config.toml
n_kv_head = 3
parallel_block = false
init_std_down = 0.00556
schedule = "wsd"
doc_mask = false
Each number is 500 + 40 x the weight over its row's rms, rounded and kept within 0 to 999. Layers, rows and columns count from 0. Numbers have three digits each. The size before them is the row's rms in percent of the matrix's.

# q: layer 8 attention query, 384x384, rms 0.114, rows 171-230, columns 96-143
# k: layer 8 attention key, 384x384, rms 0.114, rows 171-230, columns 96-143
q171 092:520434437494558471503457569529549529455479552478583502495581396458467486552522539473490547512566536558512485446535479524531527504532552499561538
k171 091:476406486532564459540427558495543534542497436446434481499476526497516515497478559524430498531462520517523598434454507544500567471460518461518486
q172 093:466448465559510436421550458516523533516464525523564541485455481524534482467565568540544502513558506460556519500553521522495454507528528496489539
k172 090:423497517440476491582543524510489571563511472534545480522502500487493510485485512485521496486503471450497491503513469506533451429472463499478561
q173 095:530578482517490547511492489475523517470520489500444465475510497555474526503503510485511489461498488513444463515503472479544482524498511508598518
k173 098:514546534404465550610440499518479526508535465472510464496461461483486533488531594512522463468526523459542508433452494490564556467493529485514514
q174 096:501549518500510522480518519526489506498492530483497462478582500552469512498505552631473479531436476524465590476492491505409479506489401537572429
k174 095:503520553524499543433532513479469552415524498508519482448557542478498495448494507557474520535505491457455514492447495487535458499417453522536440
q175 088:522491568533413554445494447436458479461554503510483418507549518522484497429450505541560498487476454546508504467472493487564486396509485498500466
k175 092:469600456485540525539472530515489534488469502490514564502488494596408471499559488454490526548437508486528549482398480478513537505507488496552534
q176 091:511472462499573456546515482533461502507469510439526556504565543545511480457535500446489488531505521467509540455496491429428498533497509444488525
k176 092:510453426431504510470491528512480508546534498542482470446490541445485544436454448482408516537490474516502513437565475463467469492558555475547454
q177 097:542535594549568556477554473476460483472525537563500558501499472424438478533465491456547518475530492452521498430461534547471463480540596527493568
k177 094:480523471527448416458559593491498503430505517558532504542505485467492523476398520470534548572481547462510522478469463531553479478557520482493561
q178 092:465551545519439487484444509525493451458461559573502549466549545499504589498612487523501520503451518553549495473509480597444477518503479472493423
k178 088:552441524497488526490527457511416523500495518405489515491494547525488489490549550468483473494481546487455525588473461484511514477523478446499502
q179 088:557415473539554423498463527415439524521543500545551483531456497519494532541490484589569502551517484456448436453544491450513488495461508525507500
k179 093:563550498536526508498511486486524552550451456476547581480478507547499517536492538464511543517475575491505502524504483461486521466518509455495471
q180 090:541478484463484503476473542543472538462467507534454461455505480434538500477540444506521449500454500478507505499500506528497520475541470486468456
k180 086:422527543498452482519553541499524580513504513474463540488507503495457527459570543471515444459512465547482491505476512512529530449569530496466485
q181 090:473496504516476515482524516497475491487520500522550510410539552478496541498511466458579501560525495534528548513432497515547393472457554551519462
k181 097:488494491487559508509521563556471517479519521523490496471553517509470492444540503505510601548479565395543492493452579541518515533515520453403506
q182 085:482558454522516506460545500495554519502524493517542484531481468400443465488484442513451525486541456445497537538503526522479559483481480479524432
k182 086:429548526505521490453494513503450528490490509570423503490489527527544540517491450528528487579534514484472520503456482497441560574514472478517437
q183 095:561470526514544412430501502531472484510504510495534427536540463437519452554476556546495519477496494490484499472504423538458490376542554460538548
k183 096:483462501448492442543511482474508499461503541548457492468480485484493513552458510504447564520479467563485523536541551543525457484513486532499553
q184 089:471519462510470453514458463528480527491465569493515455425487476449543498487513473485458433505530544499520473533500485448505518505471533534467469
k184 085:509496529465490500522487462540523444492506449432498494458502512482512485510512449483459493499486484520532446530404452471467502530438437471468415
q185 091:485485447486496427559515450504488436542529481497508527528417582501500519482531549465481432493496529433520507485431462509417500513465547561564428
k185 090:517531465521445526472502490516413563484479520492491526482431493504467499526621515450466473465532469439498464485513505492539428480489504497470485
q186 089:440498546490506474557470543540585574497500532503551463524494543545568454451437513458544391500546523483548496507513521534485445548559557546503484
k186 094:463422483527542487498457408532506477506562480560459516550594476425442599488491540474458496421515469488526472501518456589525479532420495491451502
q187 093:494446451485525500588456525474490422521534506539504486527497547501511546508522553471441535489456516479474539476534462547506560526498438497538462
k187 094:504535543447514553513475495498414540533570610435509546549437497474419559494547513510464478477465513438481525472469564543484441527495486495488455
q188 095:503469551544472505483504472450574506456523476537558425526508499509498463488506473495412538601528480480518535512488476512460518449487577479457516
k188 096:528494516506475454516562501531463555458649478496519495436526469470499498555494479526455510513551519553515497479488461549466504430549473540487478
q189 096:556527454508501495560412509486464447495482448471588443507518493517523565495468488425533483467551528502495576480442529487554558497479512560433469
k189 095:556462480542493456518445499501478489485472455561527482494473420434536531463497565442462528458500525462510542519529444483477538542438510451506496
q190 093:478511500482414481494493531491471470557516561478609583560519481475533538450507521545506441515566522539525492495513500474469449536506442486443431
k190 089:536493500469451442508494547502579537511461486485513519469483538597459544542536484473410558475510477465470447535565480515508461540458461516502523
q191 095:473534472498521537579481521474499482511508495492555520536440453495433431546464484539504514531426485514502519503449519556487522503496530464491531
k191 094:498500497525514518468562465517565516540480498470517466502531463436497539568465506472473596497459492572498544546475542486607510511566516481543586
q192 086:526496493582498554473520477494462502453480473507480515544472489501555489498517448570561529576520502491553461485439501411607495486521478502511516
k192 089:543587487508433547487482498534517471503485539504532458536404512476470470486484490485507483453452459532510516439555528498468496457509486591512617
q193 095:467582470425512562484510511492509499482552515468527562475498575447502480542469496529503478476446461477470557529422476559506514538451495510478579
k193 095:466615573496464503466446532508594539543593539519587479537538438413519414480490492453469512500521489527506485568494522524493546514529519474451512
q194 082:501481531603512470514562499460471547411488498521549506474427499516488512480513579524498608513435549493520481555497495532512452504503468516469560
k194 088:502499536538469518510569487489435525450434511501501531512492500474385499526468539527519550478522504490489481491464513508507526446515502467481521
q195 092:446525416448453486531473454514545567498511532447492400616496473444520481533529461468448496498482453438414467438558477500452425543485496489494569
k195 090:515498563512455454560464453469527458476512461428500492556504424596529572544482516520457560568525433465454447471509437518536508547472532470547487
q196 096:440475537532425486472491496511495478535495470546416497473460510458544510515435535522534461440463495504488552552507507480485553550458393467503508
k196 093:510523509516491584493589525507527488554486576507446463539463464444567529478556554494544438485493523519562550448461512500472519549502462535526433
q197 089:550442442503468484443514507504595492468525549550536492471484511521507573553576563513444496451544492589466514479488515586440484452530520536515505
k197 088:425420482578468486510546559469511504538514546481534480580457508519566505487532500542580578491489506520497476484515559549555499470424512455443496
q198 098:517575547459541491505525495429553472537460496450557520500552487535465508530519533527490543483538580565481476435459519508440549498478562524508488
k198 095:483425501447512519479510458533481481571480454541486427450509517511594544537522550457587478492473450597475553504485457512501436504550553480530521
q199 090:461555486467525510522524572512507433516499515521516459452456430507530520511547527526559545462556446506509545527558589514474564483522487519477533
k199 090:435533461460542507562514468508538527507565510463552460434490563515511518465515458489550494574426485506483509522520490541531530468567450453448475
q200 095:490485524501496471475454498449517464524466488553505518504448523507516434544445494513545528451475510537488489470479547580465468494474474528520392
k200 093:553486554493552465530531481475516485420516524554460491515475572523533537570492533465560512530536454477388480535530503465567509519532494553435496
q201 091:424499509503471483493517475579477492490550456529494548532540459515488512442477488503568484546422496468501450531476486503438473489409460528548534
k201 091:500452509449488529462446474489499527551522554546482496517463519509522473434495505457493548480526544488513568504498388471460526497516504482584519
q202 090:534442462532543562536530525486524527496545502489522455516467535454588506483557556504510489457475496520531526577503558504491537526542456534532462
k202 087:402437465564516477533519446511529551473515510536479497508493545478476490495492579513490484511503456500600497534479477503524523531555468506567437
q203 096:448555511446458529489505475408499462539546491590519504439494505526493490464451491451411503548579568429493471520478503499484518504489505522452475
k203 092:479477482478520450513536493490457486490546514467503514489493545477508535580461475466485557541476467516492408554512485500456547468487459532485523
q204 095:505457523471523494546538559456554466498502479489495511505542496431420492399451520509513522507516551521532405447570456464490504508455503457448578
k204 091:477493453464497463473479474465457381568555474523435510513448509484620500536484463517522508479464521431490493418511464524472484458404493518484552
q205 087:495464528555485479494464514536485534500500546589455493526493431423517556554524497469537545476528465564498471508545475451464523421569515525494565
k205 093:472476564508455492547501526430548540480526441577482465558549488488502582511409537530536500432487519515510500552503531481483518515505464534574568
q206 094:414476496514555472496398478499509521523496536509498446512489449430502544509514476491456454441477501551509520466524471469499503530506489513506500
k206 090:483494511568552414456468464438511531563491481505549501507447540468514521393560485483387560510470489438583550464542521551456515516465541520523467
q207 089:583443482513491477543463468461550516501460538546517498424536460552490500475516452462438550463553502505539480529458397447558498550543488563493472
k207 091:449449521445465494547536485473467516488456508495517485527576534522492494398565529526492520513481436514518526443524442412469457505538432575468548
q208 091:535556506531486448479531471470526500474537466575535480470475544479522453464477500574510494499496488512480504477544545479510548490460513511469529
k208 096:617503544598550511515532434524490465470495476524476532538557428558504446439471483484533511505473486562461545498519575530457491472490549542545518
q209 088:528525510484472467493441539504383566436472615488487569410541463525447506450468443420504536477506384551497435586473515563468476513509534513487458
k209 093:525540482470523569498483480474451494449516532479542486469476518502483428527534507533517558535561540460505414474472533520538453545430465447524522
q210 096:483428557507507442536478446485631551505475515486518571481482494537522559543491508477505488489441496420415586541505495505554470512495428534447504
k210 090:560538524567483546492484519497527547485559459481485528536464490478451557536493522495486476446466537476517470497490417448455511523500494452490464
q211 087:505585455601598470514404429529488471518520480544505504612550515541562485503474517544472482474445516564478579471518443481506510480517557558498551
k211 096:451471566492504526481420477513447560482474504574518559533514485522484534513464521437498551532457481550464572515529455504432492476457526537522546
q212 088:503501499477495483467547580524481422565538468464505507463536490460411469547528553499484470513489529511546479473548571501447468525426444464506506
k212 089:535506528447558488486473545509506458508472491483517563480479494486499568467505423482522539497516492493478524523463481482538488508463528504477527
q213 089:543556463478451546462511504498471577510502452462495504523506511420491571546457596494521504445547508533512528556408475524493598586481464495489475
k213 087:559507531525410485411438415432595580550539591496440531485436415537529489530514512527504447426599539432511527538439483460528529485505488497499511
q214 094:378466483524572566441463520506462503498462446520490462389423498446474572510468544540528450518503491495467537521491548467435525489444539539514503
k214 094:483476531543531548504447573505485482507490541515432448419519543550515454477496485458466561454521529473521517535517509443507535496501455448524501
q215 087:439493527445494516486526502527537553446490486540481552445438434423414459516443464547563487553517499545441482492470470494510571438467504529485505
k215 089:591462435503444494501523519460520417532493445468497498488512526480503457532477468435458526526502533430442555497473399484458481539433468507521478
q216 086:496481451470530561499444452511480497531489467519526490451403463430466522502534482507540453536539480552544499450591494499529567528460472452419382
k216 090:567543469472555453507405522546489381521482522498428529467455487479555487443454562440430497507506434474448527476508436440536512456483453501498431
q217 090:497565431466517475447491466410477468470558477525492555504506473496474490488578473529575441565519535466495471414463528496517532511536545519525518
k217 092:494548443465429460576504483547531443472416498538534487458493554431456532511534491489523479467538442511405512527554461458492585518433548497501491
q218 095:493508511571547495471446424550540497487544480450498547484498502531437497492527466557503523502486526459536554543498494531558467501491522524490550
k218 096:521507479460570517483529557476506504533555532511496520526521479531462471513434480612512503503523450509492559494563441557406592471486498438542443
q219 096:511470551478492487570469486453565491510566496456489498461447542474488525449543516537465461498496518431486492527475553501398503507447530530508446
k219 098:586523560522561445531524515574600430500475566449533567492475541516506547500493513563535504519488505470484498552470517492516522453456554505492488
q220 090:529537562544503562479517475543453465493486502499470554505478455471455489463490526491499485478457505458448526454491450447541518535500493483539508
k220 091:500454510522548586509533490516469469499524545555523488431464463513443514488506509473481466438557501513461521471519476467493459421512492512564521
q221 089:411566439487560436487451505500550485457548513501422488497536505560445494433441520498515514524456516505523549571499498491571499517455553467514484
k221 090:494482475588544527510399410480492507496526524567484523430586419585510444522485537500576502562451561569483531481508486578544407491539499535556520
q222 089:495495448478505526534531455510494505511446495486475532463466499631529552476496594482434474530408508515551472502496500527515539528441561559500470
k222 089:503465479526544537540493511603463470478560476595499485489472444546514506514454515440508500501456465531511453522506458478518527512456520442457554
q223 100:487461475458542441488524543490513459561489506503546401442501467405467543507549463373491442554491604496541510496586507495467504593437504443498520
k223 101:449533496540506504469485462482444506474589454510482475541468516454476511478510523505406540526517443513508569500460550489404491486452454392527472
q224 094:532489488518433493491564461523467569462495576515492475499468432586536506556468492519595546573543473546613515507517536574492499481582531458508542
k224 095:480599536471475493563517515510438479494578513511492448499468494530457498503474528535551485498500467463544511473565497499485489534513511464502534
q225 094:502555591512476500561496493452502530498477564519439429592476529474437556473571490478488529495516521579566553548526445505464442476476489497499525
k225 093:460481518557523520550458535485507541525456435512491533566503552460461492475541426423465473543501416569515472544596436490549474411547538512534559
q226 099:534502551602494481479494474443530507489501482497441417549487500565433537508587460385494464478468539562488460457464503436525466432554526475519481
k226 096:535474576537400568538481564556463591510533439454498493403479504468457495405495420576510468495448457510541491452494511421527542546500503502475548
q227 085:487560521456428491474539490511480506540602458485476539505490444440487397498454568495544503468559504484483507504453485542463463549539492454438502
k227 088:536474553486484499522483422523535479488473527515450551486499399473470467468493562496540554485497510490437492592524482517521525468591503481518535
q228 097:452465471551550451546507497461468530512588449476524480537557453491582485484534475466518495511502474472541486472563531441565475415539512459457532
k228 094:520508488430535532497533562559510531491437494486552489502446449491480450548478504529497509549457463478475538484595454512478471491587468486484494
q229 090:533553517462565542472511461506482461499459491478568525518511498481452401470526430461426470552505492503563499578541477517513543521533549505531541
k229 092:427583486532547499490484543599465548535540458370515609521466504480433438484446507475465499518495451559506490453487576525517494484500455480501497
q230 092:476473538417585543496448510430551478500501468492453474500478516533480523505440495490544575452475563489509456510568537513527469434521422423449470
k230 091:471421505482495498504457473510500565502505512550480467397497519415532501537457427457540511497447500471510567527501519438554506546491523467478495